config = dict(
    d_model=256,
    head_dim=64,
    positions='learned',
    bias='qkv',
    init_std_down=0.0236,
    beta2=0.98,
    warmup_steps=200,
    decay_fraction=0.901,
)
Each number is 128 + 32 x the weight over its row's rms, rounded and kept within 0 to 255. Layers, rows and columns count from 0. Numbers have three digits each. The size before them is the row's rms in percent of the matrix's.

# layer 8 MLP up, 1024x256, rms 0.154, rows 430-457, columns 0-255
090:156137119126123093106076098102133100140105153175081110196129182106180104130093135179131118164146135120065168063151121142118088159178184137100081159134090135111079148174129180120124124077222080131177118121139068115148130116123175091164145120131135086132105142130084136102083153123105114155113088073155131121154104092150178099114106153081157178189098044096126129165096114138153088117128154134133141099126200103132163085203106138132142135096083118117127165104090107077158128132102158112133114111140141119112139133158155156117082144165145169147109192154111063138066155145044110121169102202137186134151119113138040156187147158132142137121061146149125180139119210098122086115141142126140116168127111082151128109082107133134125165117152155150131100120105169122091119064149158
100:134094160112173209091122111207135125111125116125126077139146165160137128129170116118115144126114179157141117077140129150112116143143076141118111175184158155152117131178133169157114116129111181096196164116135147184129097172094170125143115131132138127193116099158133105092078089108117079131123108053118118089138180094187091154097124078168112126136098107181130131147093122077175096128120212159155077084089095144137098107085170092153149074142122143168096088121105110152142099166147175148166127113123018096136143107131105137115106122087142152089139151112182046123142134072061135155151150103044055181103145138091105124192178084125104123090055165117159113102137142136122153108087162122165163118166133135102114161124129126101141120131130178166104122161083164167127145136105156
090:137088095174147132146172123135130131146139127058156126206149137107142136123117137051068083160042114076103153115127104126060094154084139128085107103108109165097134046156058128147110121160110162068102142165053203144109122157134124099125076148121111146113109120130127145172135096177108126124149157147139111128176112157143197124173092103200105098121079107087149122087124121105156190136112131161158154105072174101093135116092114138118165101161074143108184110142063177120103127175143112165113083140074071095157142091074118179107140190101101103148101151071101150096160092161131069148137121120150141136122110153077080127134101140148190174100157163129093105150063158144102119083127118144072118084125119156114126157122121118125201113129144116111129175155176140150155141150163132
099:130146090111113095113118139178100094153056143175063166144111127113143096060150134173142122103127110164172132181163128142119096142118154168144157109144176182096098111075162170114134190081149077105163106125130163106113124166113149094044099139155112111110101087062109163127160089117108148117165138168154185151081101079094139171199135150090179137117100140178215161142131149113155079095120186082149193108143165125100138131211102175121160167152137108091115103092159088146094111121126107197116086085113146132161140118215088110126165100174085081173124127111147126124142188205088115161122144077137145093116091153086143114126181164111133118131127129101098117125156063142124148143124120106172144131094144139148154120110111211142122123082115066107142121130141132152099136141156106
098:122069152186125136077100115146138172169142154162166080138154198200143179162133092108118146097140069151131117125144123158087145172122147096063112143124103153065108183133128141102196094157088074184132164136086151093101131185180113118062148129078134116089129122114112108108149123159127160075138096088089111170126104094109128125108118126103138163159105240090185156123143175137076127109130117100063155150156119154078134169165128158104143132085117110141167194121133120111171113139063169144126169123156181131177094101138151156111106162139108113171103149126090135111058116131111124104147098153162145122078117197075174180084120111154124161098085102155123149118080139113140055147125182127152138086169119142057118140136162154162116162171091091177125134140136096085144117128132155
115:127085094119175109185124125117130138116106181134127120126119141145119123089146147125141176143132107065132152119087193166109109141134173048103160160142144129168195126155061190149158174146143105102094101117114097164130084154132162112197171208056125112067114094125102106105131140088188132137098125126130137124046100134080089136136131098122121065108161113195103136134149153109111108085162051150127117130077121158133101134149125123089116149075116119112091134142120123132175118146125149129081107184180172156073066148092061162108152136123117133119131099143151080119108204108126096121150114156020106132153155134160154173195142102087151168148127192078113122103132140096137144121171104103149181207152138095129140112115184145121177106168165139189109162115127106110100147148141158
097:136155171160191126087068120187109151089129100170155125145119166125153112159144146149206086186144158139104144175112166153081071101180123073094121130134102122151177101059131094110117079145134070097118159052212138177127119054113090099159049139079133152155170167123137164090129155082119168127091127168155146158138165128154086120133137114159111170142124080166113096114103146097137092147083140166105126138078115107151174153136156140094121139157105127112197198143182127099111143119102116169110086103086091164123149076104143089084110195141137119162165152096108101067152073159086105142141128147138108110095137111180104110132133158158134109165124132117142146146129092153155092144170060142142090121075111105118119166122177124142188101102108099166153202134102107103148085101095094
103:144115126190057105109144125167124170154115126036121129130113100174130100179096150078128093126087170164132113133128163122106128158105095144045170067150114150157076118125091133077166128152077097137139143146136114104139175120141145103143102062097123104184119131132130098176028162126113142159160127115125155125133108096149153177097142068083205106142165181111129130139133140157136097139165085114109091099109119096121077124118174091129159139166196177131137144113153164076161180091138149083118139108174125116126163127087098094123080140112069120149182130190131158083153140111129160136144162168115144123157128118104105142142091085162132210083101148102190121156077142080120103101113106210124145192154138146132100155105159153139104113065120202105125144119138135131165202172091128
106:148136146126134116187131136118159129117060110141142098195122105088164083125115122155153080140137146128169070087099172045121102161143185117124124091165149129114131161114135164138135141145133163126093138099102117136124162118103141150165102148117118123136105143113071134139130127070097153075100170154137150106173085093092147148154140134173142196140105085084150155125106087151093131104138110172104087125138121144170096162132076109118137188153125112120190096120136105014117111052120141133074220149199152193096120167113143159134064131128097123167141134145120178132094151075122127095154159121106085115120161099170156190142173126100130173102112108143021159127088083126119085084150122101101146056168189146113075124123138178153140106162143150088131180111115112115147112186125187
095:108135116130044092118138133126134120163079083136178112123118195146100124127112113145182077176178132155155082126198137146166082126103190168123093075109115091127202087174144072091165103161136194159143117139112079091134113145089098131122099167137139085106146176163129097093113108138099089112121133068123095093108137160155092128092121122133074100088141088158123078105108088121157161120147096106081138150158146157085104232146183061115120121107135152144114135120136142062081104160157115052124139152174079125126134116127076160110163152134128112103098145148153191157198158186130152115117100145082156123133107090159132157127116141143100090131074113170162132136195159126133183116211101139151107136158126134098109156141115154078137126104145116102106123089090108109085160146037127
099:077092158120126090121106088119143139156172142143138078111131153109118096145143138095119136160127128176115144126144173152134175133183210132128135111115119121158150120137066153150084098094156121122115163132134155171206107130173119163146162104145101138128105135146124138088167114194131153075124095085091118126111144192052064141082127111041132115125131204123140141151130107135146108143161107201080092157148105125149110146141094090117157104136177112150151054109107141166143116139119146143023163149083120164190151150124123103148120126114151128102084072186130126115114044107140150114161157095136094134125115126143173088099126167119179084112040127157122094142137103138171146175112156181123103058136124085117176165065123166202113181106173138166140036085116135140136140131134131
093:164159150153181112116104132118122173127107117140147143112181182118139066096062137123136130106105161132122110158120105143160107094196116128120088106113168157156160113064131160104147200149158096132085124103171174177098136096098125182117189065163101096063127158125122154138136131165157107188137151112073126164093159173117097154136116161108041149075173181131080137170141111169128089131063192094105098122125141112116128126078143118110123123067174128096110120085122117109123170050102102082138129166135108137073185155136162172119141155100161148114099185092111096125152145141144115101156106188083113117143148124128164105132125083177109124102086135118137123183140135178140125107181139156117179110137116107143150120157092108140126152116134064209143130000141147086136147101089107
097:132123119175072092150124113144155083109125128129121103160150090139152131152099116120182122146114148140151101072123109139107146138064136060096157156113113116115123151132176125159126071098123196119123167168119191151145208130092164159090059114217129085115096123173068135073153133137141145072122130105087157184142138138109179145116152143094151132187114140084141109133107149100099090134153088105126149195090147130150143143102109105155096121199151103169121083137088157102135132131086085102135166137155153138126141108094111144172148158148185165138107127150104118051091150142035134115151107124095121066169077118179184156130100119179138148175089138139183076132148098146087143082062111150070107152110158189160088120160117119129105124099129137099074121147080138147115205052132162
109:154077124111140150135146183143153135197094090139071184143108131115131155115113146100127075095148123153148107104115131127053115147110126128127159143156106125119149120163203096095137141091131123183126065130167126129136148138128099094113101132140117100108143127144114165073171086125178123106113073129092154210182133089089122130175103119120107110111166085119159106133169083146058129168076139143089093078088120187187076120145189119125092178105202157163154121159124139126091104124043096142105089146123170047123127164156138192169173120091118063147150139169124125128090193149117176108174063099103101206146091091124142116126103142113181180196106082100114143128108118147091122115078101178159133126089167134114123111146099092103118123108118083085147133125193129112085151152142134
094:101130159109129040080143115104113099085115150101185192088080133110166121157164162165158129126183168125156047114087158080173119135141122125131137141152109152146127142096159101163100089140182134134100063124133157102119115125143165094148106112136160072083096047197142082133111068163191154162145087204133125117167137086077124148133167156110085128126151090126111108139091129153114130137135127139138134073142183139159127106131157098136078157187101074119154130140142155117164124111125161061090189123124101170177151111155061129101092075151130062149053098076140082139156122144079093129184092141149076119186138142138123187172131165175113135153112175082140122113123162141150096162109134118121128064117149095187177129101106129096142091156118133120144124068140116170161103110129110
096:116114147102081123149163190134153090116082094131182117124148163099199131069081128151071127135129073097109166181110081101165133108102208128074163127141141160118128190087140124113107088135136161137098166165170124096113171179096045109126128100100178113131141130116152118127124174101076161103136082097114117128130124128126077107118138169154118155093121132151101093087160117089136149167165151122151104150054142163141151146201090141161100126131167079137125121120160027126116156146142125173158130130128138112101069127106100154124107167101193120133172116096110128116099105109107156132138091144085095094116163151172150125189176060081168165141130085097095156141151098113156103129064121170143118187203115163057126117151161165105159179195090134131106160151110133100161155129175187
100:083138098170104155182164113088141074150116130041191131131132138114148125115128072102070139129101117128106114158175163155109157152148203103180180135115156092123128105157122107132150118133118170115147111113136127105160117172104101140143118150132136078167140188098151064157116174119165104091150146103109172102130178082161123166152187102087088121122075135117127098122168120102130143139150120141123090157072134146108129114150125106185155088154110135133163123068157113118107134099135128122099162180114034078041135144115143114174147162131144093139110141169113175146147130194154140129151109128132179159084171104123169099174109175204068053118135149146081157241125115191130148173142154089107120105135127153118138150146139082064096085102116106089148159049099163144128109135083124
089:087096141176150116096093127141164080101087098157163171181133132163125059089141137133093083111145155199174152066184078155122062219091115118132096122088119089109113121081124144079108170121135120118129117141127122102123164158127128110136148066150098140096153075124101109163140101153146178103110162099070151104111111137156129171140156155114165139061107109172159156095107123048182128069223168086126163133096123121135158098176149130134152084150105105077081097104118130131134157135141150068137171161095188084049116142101079109148090189114087096167133127133153082162093144142097089133161094130128138085112103147085120107105168135197118100133109122111165119134136140069130110179111150149173124132109150149118079162132126112087147101098108127171111135098093161120170160085142054
098:116155071120136085171084130125199120090091079120156092155185103152086146133188094100135161122137150142148136134106184160157081089136188127084165177074145145158119134113172144140047158061129138132208137131115148140124101132129112086101132088187167202151143143109107144107111130129116136104137115105143113136097106098130138125080058153088123111062111128147138109139151177121153165207102070088151124092142125107104135140105146114137154147107156131162153092159125113136133195095097104134131107148098194117096165124215050174179057101152152126100146159131137155098146119128080097170112132155119155136167184108148117099155188068121116063121130136120118115102122112105119073083111127101149119118150106071111162109149148095117070173139111107111103166028125174103156076097126122
100:154164134075173203149136094156145091160138102145105179160080157117115100120091137144167138122147108119141152141156131119136110110161103133171145136122064070161085136126101136127128073117183100081083101147160148083143162141142163113159113102112129119152164111101083170094092152202156146093126079051163106114125149094117135192103100144179113129133146075136125066149106055085137164139177123130145144135073093191124082151150105186100106096087167080255154120107082120108134128044106147116127101068069112143102101142121157124133140146142115193214124175131150082090089137110117118165153141097120146126134117169124113105148123158164113093164192077124133147121097152122079157173126173107180086107101093143072116134135100091091129118151135133128144097143130178151097116092115087
107:079134068128199149128129137077092128094088131049098145148094052171080146088196111076151081214108100098120161110128103134119108109148127165107078099120189161108120103094168123188143141152201133112147090126120109116144171127196140145173060082189132067108098123134098143133111127113128111174092139145115132096183145124172136116134089153157095130162146153153127134154108099134121161112175140095115139128100077078132143134142183111124142089175161163167206116103158099106150088163156123133137146131119139100046152179152096100176213156135119161083152132093125103115124124147154133110171053159117115115065133195136138159118097190144116176139145079124096129082053136122182102147118104131093161139146094149108157106124109127107158068107135129116102118069155138135147127110134116
102:159095109130186150151122143131104176159122084050114132131128108132094134132109128139085157133090117128160096161116148123118085136115134188124107139086112096112141143133221126128116098123122141089118124103150148046134159085110134119112149179090088159121186107163168131152120139138162167129127127130086164109227161098146158131169102054191164127050151152156155078081136097204155090109113089176130148092089066077142156118146128125095174140137193156091046187124155068148153103128135121110115112094071114160114105165083067107109128131155121142123124117125086195140177126133179027081175140185106159097136147136083157104138097115144160160121129124143125106178122047099145147109116107151116111158131108118171092151118158173084100115173108107164103172119116140119133149137144158
098:184095173126137096121115105063111137127166096091111179164135100163118181123144111109110155063137181155165156102137150128110114173105138135101141102156131137089120117174085133079108111118112112137152140152101076120156126088143104140151001115178110107198082076133063140163165168149111098131106093082122113111166044111169125145151084101173056120083124130137187105130157124071136135119133182113121197168137111153118136159165137116119162121157148079102139110114083180119120162122138097180109107169149190161110133161151084119147148096100207078145159104090184204135135118084157149131086057114151125161115167156147161094148129131076113098140154142151096163135118108128142133138163134102119115112090122130106094176164188105148136107170067157140105115105170174159154193157155145
102:109093106112091090146151109139116189102123150073172148144035185127113092093085083079065124129133166147141120182138088122148195114139154077088197125111120120147141130167105185105162097102137128132102077116091132089136136185098084132124132103096118123093118109123102184117125091131112170069115114106145099146131103169148125123111106174163125128117078109168132144120140121150109157104097109108116138166138087073119133088204122173163054055122162158148097100106145181113091143165160145074120151131171200109144135141129138155077126172164146122115139140098213094130172182131154148163141133124113101191107105119150124108114094140113099134187106154091173151175148216183156107141122127144097181071169094112121132138118174103103120134094109065116088058106131137097116200127169130
098:138109126066058149065180103130150120140131130154139134075188136125134118108109137158184119113166134120163103111148072085118136107178109110150156069124142085106122176117149121162146098108119146082124146104123092175138114136095119140145138215158097184151137131110126085088109113135155180116137139181172108104136144068180084098179103119174117131163138139155184152110134163140136108121107044125161120181077084087091116134167174068138108130221139128064094116127135094131169098051078110132062195134128173130146136131114120161089116143104143080113102081104137097153160179112118103097119141145109094103130070097161177158108127138156088175116081119132157206129153098182107102110131144104087148093080113122125097142086147137161114140117135179125078122071080155190134179116153181
104:091125126122157119108099072171108169137153064079126145138182143127113128161101144117138096084110108178123160147120151133136111155067141127139149125107106137139113128137162145115133131147129118112194127194149165061154177059146168111142143168123201200178126083153111153086104117102111102134151154094122156150090135166175139142127172089148126159095028136111138122137135090144112130141183146120092131149155135059082075171172144155140080128110144118049175123116123147145102124112103122107132111155081101085111152189127125110120147172159127171118149050100149126104124032148130080166149077144139140128120114108132095159175117109142159119203093138097146136014098100170119122138159105152158122125047141171168107169159104114150125093089115148089074130127083191114160083143088160
101:132130136074127107091106113119070161084145147149193148115194141110153162075114099139098140121120132138162078112118185075132106191140115160085131130114121127125166110151132122119188096167149155105104132153171111091162098144157098113126176139139146127117140133083062109077129147081099100114141185108073158090178186108138129188133075163186162107097129141162129138131145069113140181104138111108116106096162090115097145140139133050081194115123124148127102139144109157173068148164172141163148184154161183194157105196150090177185111113132158099143178136122097105066131118148161131169145121103129096098161146091079177141204138134083100120118121108167093056161096070118092145125119185078118142099128161127116087169095122152135157164124098153149087146084145106144164140213105104
093:153099089163110094118151141196160164167118121128181167115154073147121095126108207126172127143097139129118100130036130151062094119096207089116175128152115093085118088154139114162195155150160106077109108062103099079185129101118149149132105091176160085175126111141146084098056109129130110046191155151070085111126096163051142112151167131138161116134149165128112104164125136128142145150160068166164099127116172173145137167115133124055158116104057102153090110114154068104114089119114170096141174137106120132109125105139147115129116067118152110179134161118127125112111080119143121119152086139139131129112140140094119135134090141153105167119110122141161140122152164143195133156132127129149128131196180043200100092139154206125181124172148141145136130129118091143076092138114163
# layer 8 MLP down (transposed), 1024x256, rms 0.152, rows 430-456, columns 0-255
080:140121140145113163102119150121144086133117143089088187116092160171168189165142166116146138129150097142119183156127171021114190160148058142134167120086136089102154156091132116140172090142101144142119126100138126126128092175017156128127113176154166101185173124081146087116133094177170151093080112085088155133114110121128153181135172107093086091168123159116117110154114162094092159132130058144169103108128114104083155134076138121164147098115179167113104145181133123143118144075177119218154074136129137197152115115137163129160137164126110147171127099095068126111105088133192102099128150112131143112136128133142187089135136135106073131059141122081156188184091140138140103190144162152160120110131183137095104117134180113140122126188129143099166086074120081093102128097108154
105:104135123083103113141154132215131203088106122150162141155136124151111122164176098100182130095144066026095116216151184111110149126100157075118116113078119184177117102080145146152075081107086129160117159122126176110102129078146148137140128159132069072134142129158128167115172148095136117137148088130100119070130086091128189071104128143111098126168151133177126141122097102166071138100090137099117108134182077109143137157111035086130140169156156105116151145102100071128109148118082116125074127160181171126162152130165142162108089136101107134072091142166148136120119118126186102088163126089120154133089136111134108182140087117130200124160151136101165135151127143131089095064165080082168119160099148059111101133120069133136163113120178113137130139103161150147080144103095064
093:144144199149133114096114092166171138103083142148100116133161055115112132085148107122094117091150111122093140146123169117184205100159120130159148171134144119156107182133132088128120166193116117154168112124131151151112108179123123192184122141151135149169094157156142172192146179099094137089144120125123075076167089136141137143135187131163134116135139135110097159116133191089103118138153207051150132118135214084111116145126072183100122142140158135112130148158134149185124194122078163127149133149162123081160095126118085156153112113132104142121140156135117117154132113127123155112119126138086121114110145110147146111108107059065111023148178152119085194130060139148149101115007110121113119137110127119127139089115108193165101158136092120130200118071176120086182125172084143
105:139139192151114149133111094164162082079093114119140151127123157129122136123117168096135074098161126070134162085155111122104116116195177133095110133136073166102130129105133113150131111124109137162085118079104110119155176136119118159152071161093048147100097137148127171129168135145136164065102123209104133135180147068165193128152139140146130143071103124091175108075109145156117138080194150129078125134150131128043194158164139180147125103152161069179150134132128121128144135090154093147179165146203150142126193137127140104115104127156126132154117160114149069086102081124134125149194164143165141080054111111103152170105154132135158141088075073132131144099182123137138098162089052156101104154154115073173118137122159135127074138112138087076175095176081152127202128164160151
096:140145130119146168131188163076139112114160082096144132111141140125180067178101143113139131143101157031073099154123069103117147159135155081105099105123081103114177129135135090132126149109161186113097159110050133096147137109142130103143096164157128137142186124150089094137118145120102121119139121131141136052079141133201168154161119157091105098120136172117136099109137141075176176129059109107132095111151212105139157087127161120160130137109128168126118143111104146061116100069139170164139132144112067182184084129135116146208086148106161089078056111109157152137155113095164152127142156140093101135115091115084115099122088169065122109112188096165100142134187164123107087110131118151144167157144129145141036153078114139172112062094176110159099097126043104130149099139105116
099:147178044154115106173098144104093161119131115092148129157176070129162097139111103125106082087096070156082129122099153140183058181083055177151128120110185129128149163106079117144108126159144062122080117122102096119125161166127096117165144133109114095120135137152177146097137140166138149150125153153138080065123107141132103099153133032143143123179096111117161123043156081222133131142154107125144093153111084141109105140143101124173145062125107095166092101130100171165101141100132121087127144157171101136103102170145171102085092125133142119112086087124088128109109102148101062092112145143070137103151125053125091121134154110088114175101098110146134116157117127012131144130182163118126196143147103234125101123100162087088123104140124127142108091159119120147134109154102113
098:099160127132131083170172095137126099155107122108131106104066154137081171177167121102123141030133133146166090105142135180053085138122149141179119158154085109152125162115186164069206139185125120145113102122137073111075152175160116077083142165175151101153153077187140137139143110122110145118129061105156047182131116137121150138149090100107143135085154134138209120068123142124096139133147106128112149058180159175072083128098123200148124115095079094109108164144086094076143145141136154071153141150080156111132125070106088160108083129116110145070157148181154087127122128088105165141128136113131072122119108107157122195106179170120125123127143119114156174150210125116094112121141155088159106161153173144082105126174121155085110130164157139112089121104143094134110187144134107
102:094152121174074147113118115131108162120149187141124117109150109113156129086161148116032137117172153101124144111155124086118189107155144077138138167081158118091123168135186125164049151128102100121115084128135166065123102121109118140141099176132121124162059108162171137060139219117122194113162116071154179157111161093106136096167123121086108148178147130150130089146141150103143117194136163131155101124104122153123159123090162207102148127100121125143093122070094116109156145160097131161144157103137140185129089149164169128151070117193077166207091169111151125128110112145106144037155115071113112101152146133139152158184143165121072103123153137154131110164136113169118087099120232082144107116148164147164092066158132100127111120152188119136142105119099140137111158201118096
104:153156064139093074140146123110134191172164175141156063067082120120138179130083097130092107108083054053127158158120131105139160111154080138100129144177115105165162061134168114145143129080123197182120122130073100180188139133162130145136101158073134126073152050149126105138113128170189130140134066107084113104110152118120117113168105160125091107062160123192166142103178121111079137172128136097134193106134058126067193103115179148150104148106158110132097206119127076096125096099118133139138107130105128125151131108177121096144150148092111126090156095171157050116156088175143104078146134145106161124126102092085107109162190122127156102150155130110093085148142113125153097151114109106143099134142066146113126151113162109162184124160113100136123125132088159137088174170153084
097:115155102109150116135121113133116086143126145120127166120106105166117145102162164165131086164173178149056108099137095115162131200110183109071120122162143144112213140122120099125133054156136190140126121180110078176144190131185095168144119105113195116107161108189108094162130132141098102166140137140156138176185170124162163160146150167092159100120129146092139126142100112077117118117123130070149156164097101097114133110135122087159184124201114161117126145140140108134123185151159117096147147023143129175130107069126186126074099105153129122141121170151161090094144107076131156103098098118173155117184108097111148154146166150144150141085097116111136096151116178118140193138147167104144059070092120131125212103108093169127117177072074113054046124090127118123151153143123134
103:143079054105110132104172194180182130151124137129154100153125113162136120123123145121089172095141086164123042098155174123155163103072124140131133112122122158131099133124122166096133129189127143125124101153170125088160094148115133136139080128099127145071091111164139096144161130138082141105138164137062157172144152127173124124209090161136060098139104136148077145121144121140131178127093106146090124141123125170135124109151110148191200107130224101141112135154127130147108176122123153107110171090090120120113125098175117107131163077118201197146151168122144089128113154172136102130183130122127100135101000112171058141110089117160161137049102096120156122154146124149152124192170160120134181105133159210081110080175164116134143109137101165121174176155108141094131135163096098
094:131152102126109120132131126131100101151123143163110106113109112142123115163133118137162201139140092190124085062158048110127159123084102119154048077097095134137111134135183165138163134143148153141152126092096117169091151038157077083156187108133079152154149183031082098111147161090129095080156133183111069130160197125121140143076187085165137077105140163139090107140107160108160117139138135188093107151085078074153151087103142127125092153112087156112127173133115103093148071113132115167177168156133128134043097086085138099125175110114121144114141068147092123142143140087073127147102150124166172122138104119174107130133136058070125113137134139114156116058086168117175164121109113098123075107143106138131059094129169143153083101103131136121088080164125152146120098131167166
100:075133123110103144120091152201114092146128139128132143161119181129073159099138066150171142123124134071070169117156076085138127145116110092177131124134106161141125099115130130120114123135162148190064106144096134126123109137116097139128187171118147116126132178088145091080188172109145115084137091075125103138102102104153079078205190140128124123074140099139097149088139121135131142117137118128158086136104119097115154104144162064111091145094203147140112075083105164079172143162155153115118183115136139169174109135087093128140141125079184185101137130135099050204178160180148110109093125114109115127204099174102064112100167168088148126133107118124116137127135111154165158131156035136177150127155058148148173109063098104072123147185108117170090104082155143106100134148122176
107:124116159160133183085132114124129101047110133144161149199055122065072099146156164173155133133097097166135134128115145171144139153139178153101186115092087067104140103186146165113124145136121144127118113155084177120177127097160117132120142145135149165084080104140115088130137140212120240126153112096081070109123115073100215141140110138152144154127103160174212093123134144149153156137138160145073131125087139162134105103103073152174136129050146104101158143135193112161121156119125115122143181161150138086162160062116098112091154147098141111077071099144133179146131140098117036127102114176081104149091151137170127145116157171096155119156180101116094119151109096105169173086124141130109076153142121076133156089145157157128109072102132140120172095118157114138152088124135114
100:143112115201152098151138129124125138100092147107133144117130156139142165111129158141133130092094107128052125103083088118153109097187103122192131141104106088125131124150127131215162145105114161091109145070090172142116106183130113102135141170179116095144124117154153089135159078104110162090138088153112110130121082152136090070131116097124203140167150101171104113102088113111128176137097116058157141119135140113140151160138099097114068168203113088109143160185091129206140178142108114176156132125096162148128081058173146154104172138154148120124086065152110122140147116118089152131051106136055094175166143120123115110153163153134140136152143131042117099068046115122148167112162121087115101137117090140118079107131093105105142100174120139184242135170079163132090131112101072
097:165114078133114162092146061128108126166098082110149207067117130161139122073122063091120166115101125106122091103146117109095168120041076144175136151130141111146124126160074171174165117188180141148091146188070129130173126145141152058135122121136140166152110172167141134073164124132156102101106082168137144202137133145153103156118104118132106095130102131164123160196125134106086097079178146066154126139089135062060156112176185102153135122189132167103133149111156139119176095115172134106153115139182127134150181135157127077147150151133142093135130089156138146111083139120117135120198118127092089148055149096130082085105112156114093092178173149111133104088191124176098100099145121164079110133147133158093159147157148116152127098065123151230136113119134133126102115093115085
102:132131144161162113124145145147133138063141159139123128166159093155178099143125103120111083081117100136114092096133119095122136113137126118141118155120111117147095113135151133117162115107128073108138186145188120157091142112160145104154135066103140145088150080097164097108109166205141100116105147106168109095113121072145132122187185090092167100184101062135088171078112183119161103123097115093136172112136150142181144103083135177149167090156151170188169081107064084134111087146147123156093092120035077136118154091156110067205138145101140165164102144053101172147160117134123181121141135195152145172101119117106110076108093129158122158155078099145121119121090120206159092092098167162140099095134164101166182203128092143157072140058094192161089132167135121125125130105104137
106:067097148099110153097098151122209135164132173123189118155101117075158098133134112164112153090183149093201143071123159096080064078110115085141116138102139095096136064128124107134113117105128096145110043114170094128073127158129159191114150102147137122125152102104147118169132147132145170127139094062112155117150104087109099145097130091125120090033110148123111138061107089160091140133144125130173172094109161190137152125184149119134108127169107103166093085087076187128147166117162139140147144146151067145086160150167038109123163129087151110164138194142144116125189138131161109150125120194074101154107178132141074137109160123107154168087140128109146071173077208135132079151102138093152092131054099115102104135151105122135187128132115095120160134115112142143147171128151162
091:069111177169109155116148186137201158139173151127139164065140103131139129180137071168114117099144124105134176141137136138120092125156123136187143041153080117155152119134147196132168126112145157123072122118079129099177131080079139109125079110176125144171149087127114098129151082130109098138119135114203131101112115159104094139133105152133167166155117116130098136143148061121122115143095123160148159132132109131134081034185137163150197124085152168201086060100202127157132097102104089117118137122161119119155132114143137107192151157056184145107127119119124151089145161161132161132136131108094092055124089084212117139126075109144127168109187159157100115101142134101166058112158166148096099128099125177124130130108097149097103119166095154150163118117118071212113142176089139
102:147106105142081120119132108134106158155178179130146097120073146112124100084099166114130121160092192203153130113128112175121092060106133166179142131144108113109189108142167122074102164180120114083068130188112111044106093071113127104129122138159187161172107143204119178131081103102103121145124084087131196128100146093143117163147111120113133160123116115050076149097138134206087118131142139109130079185137110107125122159101148116094150107113157188129119170127122080145126183123124126165118126169075109148187087110162072143129121094099201113096108141122090113140130147078111090073136105122143124125136134022162171171141079169153113207126144176073129132177178126160106124091142172141116146179125141095126115102117167137106091098130142119161168173169078122120135143120111116
105:124121114133136140145091177109129119117154144092109102148115150159206159197097112172139064200112159158133162157188120145131147145076112095135083116114175097151108109170104091117089148107110138152163107178127152076158079105146124100083103144246073113136144131154170131130109154135181154081128103135123084127071142045068158161130090092094179132148097090181194134112149134204152131140142145113105107140084127154160106110147111084157118175154128162138152085111112104111095148129162146141106149168110084089101147093140114145123070104105142083122119150090219163169129112165132171103057128108127096151126114131101189101104091126154112128150148166118149085097124149125155090094116116144114108106125112082178106197145039106107148101070157149096100124131129120122172084167092083
103:121151085147096123141088166097160165160160150080091103042143111156156141118180096103187157114173144053100126116137078132093166111122123097164141134158098102140110094171111191129104146136150122198152145173047117100090115078107153092135117070124183103142072074088069160128199187160115127130178121129123129053141143151111081151079107122119151154154088105143127161132110127169109100182110120115144168156155121174108167068105116126141087103139192151101148107124063115141148111184115142142178161122175150107075092088111144092112112129194148141085139121096093185208151122158108200117106172119162181137075145110142126093149156137112099127151141101126154099112129093154187115096144147065129120129123129102135080125170125091133139130171100135175115095196099131100144110142099098
101:149158157117202124143107128157186115070099101126158113145122105076121123151098121122111161126134111139073062175133121111107096127130205145193165117091104082097100118118187161079099104119136087103136132127101213108148134141135107167141128097204094093151176124069080109112073143158129124141110184127083103150117107163118129119103132147090114137140137131118115085136067136116086201160101096105247137108097169172121131127136134113147096153195115129082155138116178150120084101161113107141171125131113096127167184081121131110093137192097063172121135114169105113136227092210091151170198170118105128141166113124104131100130132174111130177159126116144156127098152153113120110145133137109102066073094151097112099161132118173148168162141133135115174096169136148131162148074153146
097:107091161112157087137196089137157112139111147132085117140163125090111107144066071139208185134130121075101137147145118148175112146077187149143149113152124121103124183173096153160145136115073108134090082135136070154149136150160137114164144100118113097131135124144109107150108175063122091175147111114072172131124109095170219168144052132116091094160075131156110125183152156067134112106138127104140130142141145125091052152110176212068074095107184106119076119156131143127106113118103121136162114167146163107181197098131132132170126167168163104151160157119098124111085128124160134133137162134066152122176107139117168140132140182167145103080108114097145130138100112132140136101152184079116173111152125175123181059132084111093156095173118216139128104177157092094117100118071109
100:099179169155145117158129188113072155074136156167093100082120176120077112106117152132099149111113121149132141145120127106177132132159153124146061109138148203111133090120170140094147160162093085158092180160116117170137148102200094107112137191103136146085156097096166183162127107134086172151121108186152139065156120149172117182196196178116095121187126116049130134131137131185138113110163101090122091078207090113141124164089122118138129117117150104136128154143106099123112178150122141165155128173144127174153075120141137144119135146130123105128136109071104095086130133128112147213094177134119121154191125206077100100149104131113101141189111139125163114126159153143151137083112052109108183157148120084127202165107117106121108074166124080084139165143147062124179110111144167
106:115160146108144121107137124096107115188116119141152095082141091083104113078131080177150142070202157080163134107125132156109077185095092091056168133110120130145132120204113078191147120163131092097155090119151114097138106114111143116223076136131114099112153181137177117160066118132169087207132183134082129185170168173131081105135108070100148164127133143074103112190088169130139136119181182106086129170109148187066119108090070118158100114117087122165133198134144161132045149072163096135109116134099123223114143106114105117155104145106111126168134110165186115085096188127115103160170153118107132146125123117114115130109102135118102139083118137121162080124120128074124148128115090114149117138153155126119133106101064155101100133155123088083117141133159167159111128177097107
092:159136112211165121131151123169125141186105175147087131096097179099168171195138096108118078109167120136134104195125121133138175192120124152152115130165109127118098138127088154192113128115151128179199096097101150134090083155111153108199088150164086127135135178100172176182129109189117143134140105134184165113081099110109124140115162141097161125096136077081121131129111135088117071139082149098157130158124107106101151104143141132183083084156095175143125118155078112160117122121053175116163137108123144066104128139137151115059118175162147163108130129147164175129158124125073139146104094081187105118166138163172160073109212157101077101175166144146168169139148162135174131101123092109155145153083150100135131156100124196162092105127137114125158165199137162187145120053115145